{"n_layer": 9, "n_head": 7, "d_mlp": 896, "rope_fraction": 0.75, "attn_scale": 0.207, "bias": "none", "extras": ["local attention windows", "capped logits"], "init": "normal", "beta1": 0.93, "warmup_steps": 0, "decay_fraction": 0.67, "decay_shape": "sqrt", "dataset": "wikipedia_en"}
Each number is 50 + 15 x the weight over its row's rms, rounded and kept within 0 to 99. Layers, rows and columns count from 0. The size before them is the row's rms in percent of the matrix's.

# layer 4 attention output (transposed), 224x224, rms 0.382, rows 173-203, columns 168-223
100:26 40 55 53 32 48 52 48 47 35 44 37 43 35 81 29 50 46 53 58 31 42 54 58 62 23 33 41 59 72 50 53 31 62 76 52 65 27 55 44 72 62 51 40 41 32 38 59 45 78 54 66 55 54 29 33
103:37 42 57 46 48 74 46 52 64 38 63 34 56 37 58 62 52 70 42 58 38 31 77 42 22 46 49 49 13 42 74 59 54 48 23 42 37 39 54 07 57 69 60 53 78 54 32 68 51 59 54 54 34 78 40 41
095:33 49 55 34 46 50 42 42 60 44 55 97 49 58 43 56 48 61 51 44 30 67 52 52 76 31 40 67 31 37 40 59 61 50 50 72 69 71 47 49 54 53 55 34 72 59 26 52 48 41 36 36 64 53 69 68
100:40 60 56 50 54 52 37 24 48 65 38 44 49 72 52 60 34 36 58 44 58 70 25 46 66 36 88 61 80 50 25 29 52 45 33 50 65 59 35 45 60 62 68 50 55 44 51 64 37 41 29 48 62 50 48 32
102:52 31 32 30 42 57 35 54 46 73 51 53 44 53 68 58 69 60 59 57 59 27 44 52 57 29 49 18 44 42 49 36 41 72 55 71 43 52 29 60 29 35 47 38 31 67 58 61 71 54 43 61 66 40 62 35
100:20 36 45 66 68 27 29 35 22 55 53 30 41 53 38 50 57 67 38 58 63 37 68 30 55 66 94 53 47 47 62 57 50 77 54 49 60 69 69 63 74 45 35 35 69 65 70 48 70 44 75 19 52 23 42 29
102:43 16 53 40 62 77 47 66 40 36 48 47 56 60 53 24 37 50 48 58 52 64 50 82 67 33 57 56 34 53 66 38 73 18 23 66 36 42 43 62 62 49 32 59 55 57 36 28 38 54 72 45 43 35 83 37
102:75 45 40 53 76 48 45 44 47 37 37 51 90 58 46 39 53 62 43 69 67 52 29 64 52 55 67 39 52 49 51 76 52 31 44 61 72 49 70 48 66 55 75 34 32 44 55 00 28 41 62 52 45 36 69 37
098:56 59 64 45 22 22 35 43 55 63 53 44 48 31 64 42 45 58 55 48 42 22 59 37 75 44 67 35 45 52 29 52 49 79 38 38 66 62 36 54 50 34 46 53 75 53 27 60 51 46 43 47 73 41 43 27
101:62 43 47 76 57 84 25 58 50 44 48 43 41 45 47 71 44 55 50 45 57 72 65 59 73 92 47 22 42 39 48 59 50 59 71 54 52 21 58 69 36 44 52 46 41 51 47 51 19 48 23 65 61 13 48 53
101:34 57 63 67 70 43 50 75 55 53 80 48 60 67 64 59 56 61 28 46 64 43 14 59 43 28 38 27 78 62 26 49 58 55 50 39 49 33 75 38 38 46 29 31 31 60 21 37 34 44 39 43 45 61 65 52
102:50 77 33 97 36 68 41 55 42 69 70 59 42 45 36 60 71 45 32 44 42 35 53 55 38 51 53 55 62 29 58 80 51 44 55 34 82 53 32 28 62 52 65 63 61 61 30 40 61 35 61 50 50 51 48 23
099:54 58 31 57 53 45 59 42 62 41 44 21 28 33 59 59 44 43 60 27 34 22 87 61 39 49 21 41 79 37 41 47 32 56 61 40 41 57 63 45 63 54 43 49 48 65 30 28 66 59 19 37 56 23 51 78
096:41 68 40 45 36 46 65 37 45 53 43 92 40 24 51 63 46 42 45 76 80 56 33 44 30 49 64 27 51 54 45 42 69 47 76 48 39 54 61 71 64 80 39 49 67 57 13 49 46 66 96 67 56 33 59 76
098:73 29 62 68 64 61 44 41 55 75 60 49 58 48 47 66 56 53 50 50 57 54 51 56 50 52 44 20 47 52 45 52 56 31 48 28 56 40 44 29 58 31 38 64 53 45 32 39 43 47 48 56 40 51 59 29
104:47 43 60 64 46 55 53 58 44 49 37 77 37 78 18 60 59 58 47 58 34 61 31 50 22 43 35 56 36 30 40 29 63 79 79 57 74 32 43 47 32 31 32 49 53 56 51 44 38 54 37 43 77 33 43 69
098:49 51 61 50 26 66 51 19 58 33 61 42 56 62 35 39 50 72 56 44 42 66 57 60 89 45 40 51 65 41 64 29 65 64 65 54 59 30 34 60 55 44 53 35 26 63 77 59 64 37 46 52 79 53 34 22
096:45 60 42 21 25 50 67 49 40 51 57 58 73 89 62 43 40 41 44 49 37 40 43 47 47 38 72 40 42 27 10 47 49 66 55 66 45 33 64 77 46 56 18 56 54 59 73 51 50 54 46 80 61 62 62 47
101:40 49 69 38 46 34 55 67 51 48 56 22 62 35 74 57 72 54 51 47 43 67 61 48 42 66 54 33 45 45 49 47 48 40 55 39 52 21 32 83 62 41 66 71 55 38 68 75 90 43 74 33 60 33 32 50
116:17 36 40 59 44 31 58 58 53 36 41 70 56 32 50 70 44 53 38 27 75 41 59 60 31 42 49 60 61 61 42 46 46 39 31 52 38 49 46 53 77 62 48 51 78 49 56 09 60 47 52 59 60 61 34 43
110:57 48 50 75 55 55 56 44 55 43 52 45 73 43 75 68 62 33 67 44 38 68 71 53 34 51 43 59 23 47 81 69 45 69 29 37 53 31 46 36 47 27 32 61 62 65 51 67 37 55 66 33 66 67 32 48
109:55 48 60 41 45 55 54 52 70 49 42 53 49 66 87 52 42 76 65 73 37 50 48 62 54 50 32 72 49 38 60 52 52 76 43 64 58 74 54 44 79 43 47 66 44 56 38 21 28 51 32 45 57 63 67 25
111:48 70 32 41 53 33 59 45 25 36 40 40 43 25 49 41 50 42 52 48 22 41 53 62 79 41 32 53 64 44 21 54 48 46 44 39 65 23 26 63 47 51 35 46 46 60 33 25 79 38 29 72 61 41 63 62
110:42 47 33 64 73 67 59 26 65 36 48 54 44 32 54 39 62 44 84 42 15 76 57 73 51 61 55 40 25 54 22 64 51 41 58 40 61 35 36 37 21 26 38 50 61 55 33 86 58 51 51 83 37 35 73 62
115:60 58 58 35 56 52 39 34 53 61 41 21 49 38 55 78 50 39 49 52 44 53 53 40 68 53 31 53 55 44 67 36 74 68 82 31 67 34 34 13 44 66 61 31 37 82 64 49 21 52 64 29 38 71 74 26
108:52 51 56 02 45 43 31 66 26 49 35 23 59 32 57 45 49 48 61 78 65 33 20 39 58 51 41 76 19 58 41 71 40 51 45 39 74 59 43 34 42 59 95 44 56 67 51 76 38 51 29 49 62 63 61 75
110:57 58 66 54 48 50 42 71 31 48 41 31 30 39 51 49 64 53 49 48 46 47 67 22 47 58 47 59 28 27 64 53 52 38 57 24 67 63 50 69 40 34 56 58 94 81 19 49 39 48 45 51 60 51 41 58
117:44 51 66 64 46 71 53 56 53 77 61 45 51 51 49 56 49 24 30 39 60 64 58 49 45 38 82 36 35 54 22 64 63 81 55 68 57 59 65 42 67 38 50 44 31 42 55 25 86 45 47 18 56 51 71 38
110:62 44 42 51 44 50 65 82 64 51 46 52 28 59 49 65 45 31 36 61 46 67 62 56 58 51 45 31 53 63 32 58 52 35 85 30 48 14 64 42 60 55 40 60 17 48 38 61 26 45 54 27 70 54 75 52
112:64 60 39 67 58 61 53 55 50 50 37 33 62 45 39 45 62 44 84 52 40 50 30 34 38 46 42 47 54 44 66 54 59 42 32 49 58 65 57 62 34 29 62 35 55 43 38 64 59 68 59 64 44 65 53 20
108:61 36 51 56 37 31 74 55 64 66 75 67 51 33 41 42 50 60 47 52 61 24 26 61 49 60 73 40 48 57 47 42 64 41 45 37 55 56 21 55 35 65 33 47 58 92 32 78 48 44 76 64 29 30 49 49
# layer 4 attention value, 224x224, rms 0.287, rows 174-203, columns 168-223
099:54 55 53 35 59 49 61 39 41 61 73 75 23 38 46 80 60 61 47 44 62 56 56 40 40 37 51 57 41 38 58 44 67 59 25 78 39 59 39 55 47 35 29 42 26 42 31 73 49 65 30 56 60 68 52 57
092:53 52 61 30 27 64 46 26 39 61 59 47 68 36 58 52 33 22 44 37 78 58 32 76 50 52 50 57 31 80 49 40 53 58 44 52 47 64 58 37 62 29 49 36 53 61 40 65 69 65 25 57 59 38 46 62
097:77 65 47 54 61 41 71 38 46 64 46 28 32 55 55 65 16 43 66 53 46 70 27 71 68 31 67 58 58 56 40 35 16 49 56 58 53 26 64 42 53 59 86 62 47 46 33 51 35 73 14 35 64 50 31 20
101:29 63 74 12 47 45 28 50 57 47 45 48 50 50 35 37 44 80 44 28 44 52 45 49 50 35 45 56 75 67 74 17 55 43 66 59 54 63 52 49 36 44 73 52 45 42 52 64 59 61 65 55 31 34 38 25
096:39 35 25 37 47 58 56 46 71 47 51 42 20 64 39 51 41 40 23 66 52 34 71 26 21 61 75 48 41 56 39 69 47 52 64 61 45 55 54 56 58 58 44 26 49 74 65 57 64 69 51 36 49 58 32 49
093:54 40 40 74 41 69 31 34 69 61 43 46 50 51 53 49 43 75 52 34 38 60 61 64 72 24 35 48 03 43 45 12 58 54 54 58 56 37 53 48 48 66 44 30 80 34 16 44 45 40 45 18 63 45 54 50
102:68 48 45 43 32 32 80 52 44 50 24 59 70 95 43 30 57 46 40 65 66 54 52 32 59 34 48 38 23 49 55 39 44 40 70 58 67 48 55 51 36 52 65 40 40 74 83 08 43 56 40 69 42 24 42 43
098:65 48 44 61 15 44 37 65 37 39 49 70 38 38 71 55 57 38 30 20 47 27 66 43 87 51 49 75 53 66 63 59 35 51 53 67 47 57 57 43 41 23 57 47 39 27 75 63 48 62 40 39 49 67 59 47
102:74 52 37 79 38 40 34 59 43 53 66 56 50 42 45 34 46 45 42 52 62 57 43 77 53 67 12 35 50 40 88 67 69 39 42 69 48 35 82 55 54 44 41 48 64 37 52 39 32 70 32 70 43 19 36 48
101:23 57 35 74 57 30 68 42 53 44 79 53 54 77 46 74 57 30 49 41 62 43 42 57 29 56 43 55 54 62 25 50 42 69 40 54 56 41 70 42 22 41 43 42 54 63 34 39 23 63 52 52 33 50 43 57
101:50 42 72 68 52 30 47 79 51 57 74 54 30 67 38 46 65 59 48 51 60 52 58 38 48 72 40 36 48 67 61 65 50 78 52 57 55 60 50 55 47 49 72 43 56 43 38 37 26 63 35 80 59 37 46 37
098:47 51 72 52 75 43 57 63 63 29 42 50 46 59 29 56 46 42 69 59 65 64 58 73 46 69 61 83 61 41 34 40 15 67 67 38 28 56 46 36 53 22 69 50 58 47 45 44 43 48 41 57 62 57 66 70
098:64 56 57 56 51 53 65 71 67 36 30 71 44 27 64 26 70 60 51 85 48 35 28 55 59 55 62 27 56 44 53 64 38 38 30 72 30 45 47 59 49 46 50 57 58 62 44 59 46 29 62 39 52 50 50 70
095:54 23 51 63 55 59 56 58 48 50 52 64 77 55 48 73 16 31 56 46 50 48 42 31 62 64 61 42 33 49 61 39 53 44 56 29 56 81 47 30 48 43 40 43 22 77 58 55 36 40 62 50 43 51 35 46
102:71 73 44 46 38 41 34 31 70 62 49 70 34 69 36 46 39 73 52 49 54 62 35 54 54 53 42 40 65 52 53 59 21 61 49 48 46 44 41 61 41 71 56 40 24 50 52 39 58 25 53 37 55 24 63 76
101:77 28 35 46 56 48 39 51 36 42 74 57 76 30 28 44 49 43 66 58 59 39 45 59 82 44 28 36 57 53 69 28 47 46 69 50 54 21 38 49 61 38 31 41 48 61 56 45 73 49 43 56 82 24 60 27
100:43 72 63 58 53 45 66 48 52 54 54 69 40 59 35 16 49 48 33 43 37 22 55 27 48 36 67 55 38 55 48 54 64 45 71 53 56 43 29 56 32 51 40 78 22 38 72 52 23 53 40 79 50 62 53 36
104:56 69 26 43 38 75 53 42 49 16 70 47 55 37 52 59 16 27 26 46 39 76 45 55 22 44 50 53 53 07 66 32 50 58 47 40 66 25 41 79 62 50 29 54 40 29 69 62 57 47 57 38 81 65 32 54
115:59 56 39 58 41 54 70 39 44 36 22 51 77 23 72 52 58 62 38 57 49 63 35 39 35 62 42 50 54 46 21 61 60 53 60 62 50 53 36 37 57 66 47 23 45 53 81 15 63 34 49 43 47 71 62 22
105:71 33 51 58 51 65 52 40 66 62 65 43 66 75 61 80 48 38 54 50 46 70 48 59 45 74 35 52 72 33 69 49 70 47 49 73 55 36 78 63 59 49 24 81 59 34 27 45 44 42 55 43 46 59 71 31
109:47 53 33 81 49 40 31 64 44 20 54 41 41 74 76 68 52 49 53 68 44 50 61 46 38 48 22 45 67 41 58 76 47 36 69 53 69 53 68 39 46 27 60 60 60 75 67 37 58 57 51 37 57 54 37 58
110:53 56 67 38 19 22 31 36 54 40 58 42 60 47 27 69 53 60 81 66 32 58 66 65 47 50 50 52 45 41 26 74 38 63 50 65 55 23 57 53 40 38 66 58 37 72 56 24 52 44 36 62 54 78 38 63
112:69 29 51 68 55 66 61 33 64 61 61 38 54 33 49 46 43 60 70 36 43 80 55 36 55 39 29 05 45 37 23 59 43 51 58 36 66 49 45 54 40 60 43 70 63 19 47 54 72 34 66 64 22 66 68 75
112:67 43 49 37 64 31 25 53 54 70 84 29 48 37 63 73 36 35 31 36 33 43 44 38 56 50 77 42 52 52 63 27 53 56 65 45 60 40 42 44 51 26 73 62 35 64 56 49 55 74 43 70 42 54 57 44
113:66 59 46 17 41 57 69 54 48 55 50 50 50 43 70 37 51 39 62 80 61 23 74 40 68 05 52 65 66 67 46 61 62 44 62 59 27 28 75 44 25 30 46 50 48 79 60 40 30 72 62 79 48 56 51 57
108:43 54 75 64 56 50 14 62 52 53 52 44 42 29 48 54 89 57 18 54 61 37 69 27 49 50 37 90 37 45 29 34 64 57 37 46 34 69 49 58 47 31 76 47 30 52 14 54 25 56 37 77 62 48 50 42
116:39 66 41 72 58 64 26 52 43 72 70 42 51 46 33 55 29 42 32 34 68 35 48 40 51 31 69 41 31 60 36 55 55 24 48 55 56 61 33 45 43 28 57 64 72 54 50 28 56 49 57 22 46 54 41 52
112:62 51 58 57 51 59 45 55 61 52 52 43 45 56 73 80 41 39 57 45 33 63 45 65 38 41 47 52 29 52 22 66 46 54 41 38 51 24 52 58 51 09 40 82 44 44 57 54 43 36 47 47 48 43 50 51
111:45 73 62 64 82 50 80 59 78 58 55 66 47 32 41 45 54 59 68 43 56 63 61 57 65 50 71 55 33 37 55 36 48 62 53 31 64 49 71 57 51 46 33 51 68 64 52 57 53 52 63 43 38 64 41 34
108:54 38 49 43 45 75 79 50 35 47 33 65 44 42 74 24 62 75 58 26 14 56 31 29 46 48 68 39 53 28 53 48 56 68 66 40 41 58 73 70 25 47 46 10 68 66 13 71 25 29 43 34 51 43 44 63
# layer 4 attention query, 224x224, rms 0.172, rows 192-223, columns 168-223
012:66 47 74 38 44 38 43 46 61 47 59 51 51 44 48 49 61 81 48 57 42 47 62 49 47 58 67 43 58 23 72 26 63 65 46 34 18 56 66 40 50 37 61 35 51 36 54 51 51 19 35 31 46 41 43 55
025:33 53 12 54 68 54 58 34 35 46 31 59 46 57 53 44 44 44 56 27 44 64 60 47 44 53 64 65 47 79 26 71 57 30 44 58 83 41 41 73 56 74 22 73 34 49 35 46 45 82 46 66 78 77 45 45
029:53 44 78 54 38 46 35 50 68 45 73 36 55 46 44 51 66 50 52 72 58 26 33 56 74 54 37 41 57 26 69 38 38 68 51 37 19 52 54 25 36 24 74 33 57 49 61 56 56 21 54 30 36 33 59 58
023:38 44 49 57 33 56 29 30 77 20 61 50 57 32 35 37 85 60 58 40 45 12 32 69 60 51 31 41 41 26 57 47 19 63 47 39 32 47 79 39 33 38 62 34 43 49 63 46 62 31 42 45 55 56 63 68
036:44 33 54 54 50 31 40 48 42 33 62 27 76 36 39 65 78 68 62 66 64 30 52 55 66 50 45 46 50 27 75 37 26 46 65 49 40 58 57 00 33 31 75 50 39 63 48 54 51 17 53 34 24 38 40 56
110:47 42 89 45 35 39 33 50 65 67 81 50 44 47 53 53 52 50 39 68 50 38 37 50 48 51 41 30 51 33 76 34 40 72 39 26 16 49 52 33 38 25 77 29 77 46 66 56 57 21 50 33 33 33 63 42
067:77 62 64 46 26 68 39 29 66 69 60 66 28 50 47 48 59 37 44 61 36 20 34 73 51 46 29 29 56 31 44 31 63 70 45 38 11 30 24 57 38 34 56 28 81 35 70 70 44 37 57 45 32 50 65 54
099:70 62 25 37 41 86 49 32 51 51 25 70 52 49 40 81 61 52 53 20 43 46 41 50 21 44 31 56 72 43 30 83 73 62 81 64 71 47 13 47 55 58 23 78 42 50 50 59 42 56 66 55 53 66 60 72
130:66 41 29 64 53 48 53 65 33 54 39 21 34 46 56 40 69 66 51 60 35 69 49 37 28 58 47 61 52 53 53 64 99 77 24 44 44 36 46 59 59 92 33 49 46 78 65 43 41 26 35 42 60 75 63 53
141:51 69 68 75 55 50 52 30 34 23 32 56 45 48 61 14 70 06 52 42 53 37 68 47 62 45 42 54 51 53 28 39 64 36 58 85 44 65 66 51 57 81 61 74 30 45 62 44 39 70 60 74 47 66 22 83
140:41 44 53 33 65 55 18 44 23 44 35 65 50 15 39 30 31 28 39 66 72 10 37 49 50 40 45 59 40 42 25 65 57 45 27 67 64 61 58 53 46 36 51 74 34 56 62 53 70 31 50 51 61 64 80 59
136:55 31 33 37 43 67 46 75 56 66 22 78 16 61 62 29 68 34 55 68 30 66 59 49 48 28 40 75 65 59 67 69 35 57 50 61 74 54 47 47 61 20 45 58 38 73 44 56 64 50 45 33 35 75 77 46
010:32 58 16 47 49 55 49 43 34 51 36 62 50 56 52 43 46 54 57 38 34 56 47 27 44 58 61 55 48 67 31 74 45 50 45 50 69 54 41 63 51 78 21 66 31 56 28 52 49 70 58 65 74 64 39 46
012:46 53 20 62 65 58 58 45 48 61 34 68 43 48 59 45 43 41 52 46 55 65 57 49 39 46 44 70 39 87 39 88 52 44 58 72 85 47 38 65 63 72 25 67 50 48 50 44 54 85 47 69 72 69 54 55
034:47 56 20 58 65 57 63 36 37 41 27 54 47 53 44 46 47 42 57 25 49 64 54 39 47 58 67 68 37 73 21 67 52 44 46 62 76 43 44 66 66 80 26 70 26 55 38 44 41 84 49 56 80 75 50 51
051:47 57 11 56 65 53 75 43 33 29 25 54 47 53 50 45 44 41 57 35 54 63 54 39 50 51 67 64 42 73 22 65 57 36 56 76 73 48 47 56 66 77 21 71 26 46 36 40 40 79 51 65 76 64 44 54
054:59 57 14 50 75 55 86 53 28 26 25 47 57 50 48 49 44 58 63 47 72 66 61 43 59 52 68 72 47 54 22 59 64 32 69 86 79 54 43 49 68 70 31 65 14 46 27 38 38 75 48 63 62 56 38 56
057:41 28 75 53 54 39 27 61 42 60 65 15 65 37 44 70 60 51 43 70 54 50 57 53 45 40 49 27 51 29 84 40 18 68 54 43 38 55 68 17 39 17 89 26 51 56 59 50 60 20 49 30 25 18 47 51
059:27 71 58 52 51 43 26 36 46 80 58 77 25 60 46 51 45 42 49 51 37 53 29 39 10 50 45 33 19 83 47 57 50 71 31 16 33 32 60 65 43 60 43 55 80 50 51 46 28 49 44 54 72 73 56 43
083:77 55 44 52 38 39 52 36 55 76 64 64 36 58 52 54 26 85 36 38 91 36 42 37 53 69 62 29 35 59 48 49 62 72 56 33 25 49 62 38 55 35 63 46 60 52 64 49 47 50 72 59 69 54 72 54
137:28 66 59 42 54 43 70 37 32 51 51 59 37 44 35 37 24 40 41 76 48 53 48 62 48 41 40 49 56 46 28 50 69 68 40 40 33 31 81 57 61 66 56 36 51 36 45 48 52 22 71 42 72 11 51 37
138:35 68 55 61 41 31 40 56 34 70 60 73 55 55 57 61 61 56 45 43 48 55 47 53 22 41 44 62 39 26 36 63 29 69 67 43 59 33 32 55 43 50 38 45 63 43 70 49 40 33 21 65 35 48 56 37
149:63 41 32 42 39 52 57 35 55 63 45 81 60 38 37 72 38 59 64 52 60 51 45 44 56 35 24 50 69 80 43 64 19 36 34 73 86 35 37 26 63 55 23 44 59 35 50 38 41 44 63 48 85 55 69 33
133:41 42 68 43 62 61 56 46 52 55 60 65 59 64 50 49 25 33 24 65 46 37 39 54 56 36 54 63 40 41 51 41 55 46 49 37 44 41 66 54 61 48 55 48 84 22 95 50 22 45 23 58 17 37 66 54
137:53 66 46 75 68 68 62 45 36 31 33 41 51 38 57 32 37 65 71 45 52 54 36 53 78 41 40 46 52 59 19 49 44 50 42 35 45 12 40 59 50 60 36 36 77 58 48 38 43 32 28 56 62 54 41 45
134:54 47 61 55 36 33 46 47 79 44 50 81 35 65 31 49 44 65 26 63 46 38 30 46 26 27 41 45 53 31 80 55 42 44 49 49 56 60 55 51 47 56 54 51 34 71 35 48 57 52 78 74 31 53 43 56
136:63 30 73 50 39 33 56 41 47 35 55 29 50 33 33 57 43 35 69 65 57 61 34 44 64 32 54 46 50 41 70 72 54 61 48 52 46 34 77 35 37 67 59 27 44 45 41 50 43 33 99 43 38 68 41 45
139:49 55 46 41 41 87 63 66 44 66 40 47 60 57 64 43 53 43 76 57 52 27 61 32 23 28 53 48 37 53 59 53 63 26 33 47 72 53 65 45 26 62 38 52 61 51 27 34 49 65 63 66 56 54 32 47
138:15 66 69 46 87 55 52 52 74 37 64 49 57 66 50 33 48 47 78 22 36 40 51 45 64 77 42 79 50 64 59 88 63 52 58 31 62 40 28 45 30 50 50 64 39 60 60 61 44 64 65 45 32 63 59 52
152:57 60 72 54 44 31 52 55 34 46 57 51 31 78 47 52 61 52 42 53 62 40 47 66 42 80 52 26 35 60 36 59 75 27 80 30 79 62 63 37 62 38 45 46 49 45 66 31 71 21 43 66 73 64 39 35
132:51 49 79 42 60 58 65 76 19 49 49 60 42 25 54 36 50 68 47 61 45 51 46 67 60 85 26 52 46 55 20 36 52 43 56 67 74 36 47 39 41 49 51 33 43 44 32 56 79 71 47 57 78 35 47 14
129:40 67 56 36 69 47 54 49 60 66 49 42 45 26 46 40 29 42 77 37 61 71 63 80 67 51 45 65 75 64 40 55 55 22 51 64 49 59 29 47 82 74 04 42 49 48 41 20 60 69 64 69 36 62 51 51
# layer 4 attention key, 224x224, rms 0.174, rows 192-223, columns 168-223
018:24 51 64 41 43 20 73 30 57 76 63 40 53 59 50 50 50 49 32 47 67 45 53 46 48 71 48 52 63 11 67 58 42 52 49 55 33 54 61 27 28 34 80 92 44 43 52 66 51 46 63 57 54 65 31 49
014:42 67 33 46 49 73 29 63 61 33 51 52 42 75 63 45 48 32 61 42 44 51 47 48 69 45 25 47 28 85 16 51 40 65 54 48 47 59 37 66 57 44 29 42 56 49 49 38 41 49 43 33 43 44 61 55
025:36 57 54 52 50 25 69 34 59 49 39 25 54 61 24 49 61 51 39 23 40 45 46 55 50 77 57 31 54 40 68 71 50 47 56 57 28 45 60 20 26 25 86 82 33 54 52 54 55 52 71 71 55 62 35 42
030:45 63 72 33 48 74 18 40 74 76 71 53 61 53 38 35 55 53 43 38 32 31 37 51 15 70 34 54 44 44 64 73 44 41 34 35 17 59 29 41 31 35 66 43 70 44 52 58 36 52 56 78 45 94 51 46
028:20 65 60 47 58 41 56 59 67 43 56 46 58 59 45 36 21 42 47 30 39 33 64 42 68 79 61 55 48 31 66 71 65 52 53 54 25 48 69 59 35 54 62 63 60 27 51 55 59 23 49 64 51 42 36 66
043:61 64 72 30 44 51 34 43 60 35 55 71 52 48 39 31 59 66 35 30 24 28 31 63 28 76 58 53 35 41 67 62 54 53 25 34 26 52 59 48 55 55 59 45 68 40 50 52 35 36 66 80 54 82 49 48
074:42 56 66 37 51 41 61 53 73 69 37 56 36 66 42 33 53 55 29 38 39 41 52 89 38 79 42 56 54 29 73 42 61 59 26 51 22 51 60 45 36 32 67 59 63 35 58 45 47 43 69 75 35 91 32 38
103:40 27 53 32 57 56 66 66 70 85 53 42 39 71 40 63 44 39 51 67 26 69 58 77 37 48 19 43 85 51 51 38 45 59 67 73 38 48 63 57 40 47 47 52 38 42 57 31 43 66 56 38 29 69 41 46
133:82 51 43 57 59 43 62 72 53 37 50 47 35 54 51 49 68 68 45 51 43 66 66 47 56 18 77 56 61 47 61 41 32 65 44 64 40 70 57 60 46 83 34 39 65 57 49 56 60 39 30 54 38 84 46 59
157:50 55 87 66 24 87 49 37 41 40 59 42 45 55 36 64 46 28 68 44 58 56 27 20 71 38 63 27 58 37 30 49 74 47 41 76 43 55 68 47 34 80 56 48 24 60 63 36 35 44 46 34 51 63 48 36
149:61 13 53 48 58 47 49 45 20 36 64 74 32 43 62 52 17 37 67 62 55 33 17 55 60 32 53 68 31 38 38 62 54 65 34 80 56 52 48 65 56 72 57 67 39 73 50 47 35 40 52 44 45 41 59 44
152:64 36 24 33 46 65 47 55 78 77 56 51 31 51 44 44 66 41 53 34 19 52 48 55 45 29 45 78 44 48 63 79 32 47 65 78 73 77 35 37 65 42 68 59 40 60 33 58 49 57 56 44 17 57 56 40
012:16 63 63 42 54 35 59 53 64 79 53 35 52 58 48 47 51 54 48 39 65 49 68 63 47 73 45 44 52 35 54 74 45 65 53 67 34 58 61 30 33 29 77 81 51 49 58 53 61 58 62 56 40 59 45 37
016:72 47 23 59 48 80 34 78 40 31 36 60 52 39 78 56 39 51 61 69 30 57 45 45 58 28 44 54 42 91 43 56 55 48 48 52 67 52 44 90 52 60 26 36 74 46 48 42 61 60 52 29 39 43 68 47
019:47 56 71 47 41 86 25 77 76 66 58 68 47 55 61 48 55 34 51 46 42 54 57 42 42 54 25 60 41 71 40 76 49 58 53 57 46 58 16 57 40 39 40 41 81 48 46 61 52 38 57 51 34 63 57 59
026:55 38 25 51 55 50 50 74 50 53 54 67 48 51 78 57 42 51 62 59 48 57 58 58 40 18 40 59 55 76 34 32 61 59 53 50 66 33 56 86 50 64 25 55 73 38 47 30 46 68 39 22 41 34 68 50
042:55 44 17 62 51 41 47 72 30 35 45 47 55 42 71 65 40 44 61 58 70 64 68 33 78 18 36 49 33 75 31 31 56 43 72 58 74 45 57 56 54 63 30 50 45 59 46 40 51 48 28 29 42 17 58 58
042:41 63 50 55 47 36 46 43 71 09 62 46 61 34 70 20 34 54 59 30 52 38 63 11 99 63 64 46 20 45 66 64 48 40 43 58 31 41 47 32 22 68 75 57 66 44 46 63 61 29 34 66 59 32 20 55
053:37 54 66 47 74 77 47 47 30 59 60 50 44 58 29 33 59 42 47 74 41 48 18 56 88 87 53 57 24 38 64 45 40 60 60 39 41 48 63 20 38 53 48 34 47 43 52 59 37 60 59 72 23 71 27 50
120:48 46 42 39 51 48 57 37 51 91 47 68 39 47 22 61 63 57 36 45 43 43 52 53 50 76 41 35 50 42 40 57 45 69 52 42 41 53 38 32 22 53 56 64 55 28 60 47 43 68 64 52 44 85 51 63
157:46 74 59 37 39 46 63 69 25 37 64 48 28 43 50 64 61 52 60 53 54 75 50 39 54 44 40 40 54 38 63 64 54 71 39 19 08 41 62 55 44 59 79 56 20 49 63 47 55 26 70 73 56 51 75 61
146:21 69 61 42 67 37 57 56 27 66 67 42 29 49 63 24 39 46 41 42 52 78 48 71 18 33 49 63 47 69 45 46 34 58 84 55 49 51 56 53 58 63 51 37 46 58 86 57 16 54 51 78 39 58 53 52
160:68 62 36 54 45 36 45 45 65 72 39 61 54 18 38 79 47 54 65 61 26 35 57 35 59 34 42 18 69 55 75 47 19 35 48 57 73 31 49 36 57 77 26 48 76 54 54 62 62 79 41 63 51 60 72 41
153:29 51 60 59 62 77 57 60 48 70 42 45 80 51 63 40 46 55 35 45 45 45 41 45 85 56 49 66 40 20 59 31 15 74 67 57 33 50 64 32 41 24 48 40 58 34 60 52 38 37 66 81 34 50 88 57
163:45 29 62 65 68 68 77 64 31 41 41 61 35 26 59 46 51 50 37 53 44 43 52 73 69 20 50 59 66 56 45 41 47 57 35 27 57 62 38 68 57 63 49 26 46 49 51 53 38 39 40 49 84 40 53 57
150:72 43 38 57 44 47 33 38 63 31 53 71 34 75 49 37 44 44 40 58 58 57 31 61 60 25 47 63 62 73 76 40 44 37 65 46 70 43 37 31 52 57 30 47 35 59 42 34 55 76 76 49 33 29 26 45
157:45 42 49 42 39 38 53 34 67 64 43 26 45 59 40 34 51 22 75 67 87 44 51 36 44 42 47 43 43 39 62 51 44 38 51 25 26 34 57 60 54 68 75 28 36 34 33 57 18 39 76 44 49 76 42 44
147:33 46 47 19 46 68 62 39 66 66 58 32 73 54 47 82 67 48 40 53 44 35 50 52 32 26 56 56 31 59 57 57 31 30 29 38 37 59 41 35 33 43 58 54 51 58 22 47 39 41 52 71 67 39 48 49
150:66 43 57 69 76 58 79 26 72 34 69 72 62 30 65 29 39 68 72 48 41 37 40 21 52 62 53 54 38 34 78 59 54 47 51 43 67 41 76 52 61 32 56 35 53 54 66 51 39 55 44 24 52 41 99 62
165:73 39 42 35 52 57 72 49 30 61 65 64 39 47 41 56 61 69 48 50 52 25 53 56 39 47 46 25 33 33 42 55 66 36 84 30 82 70 70 34 72 33 44 31 46 38 55 36 58 14 58 64 61 53 54 64
145:66 47 80 35 40 58 55 58 20 43 68 49 26 46 58 46 20 82 35 56 39 58 43 71 49 68 31 45 71 65 45 38 55 25 46 50 62 45 44 33 54 37 58 23 47 52 51 54 81 52 51 56 54 47 41 14
146:36 65 64 32 38 21 47 30 72 71 44 40 31 36 63 16 69 35 47 48 58 62 57 40 74 57 35 63 75 74 73 47 73 37 50 58 52 55 36 59 91 54 22 42 46 22 26 38 46 90 76 61 42 54 42 36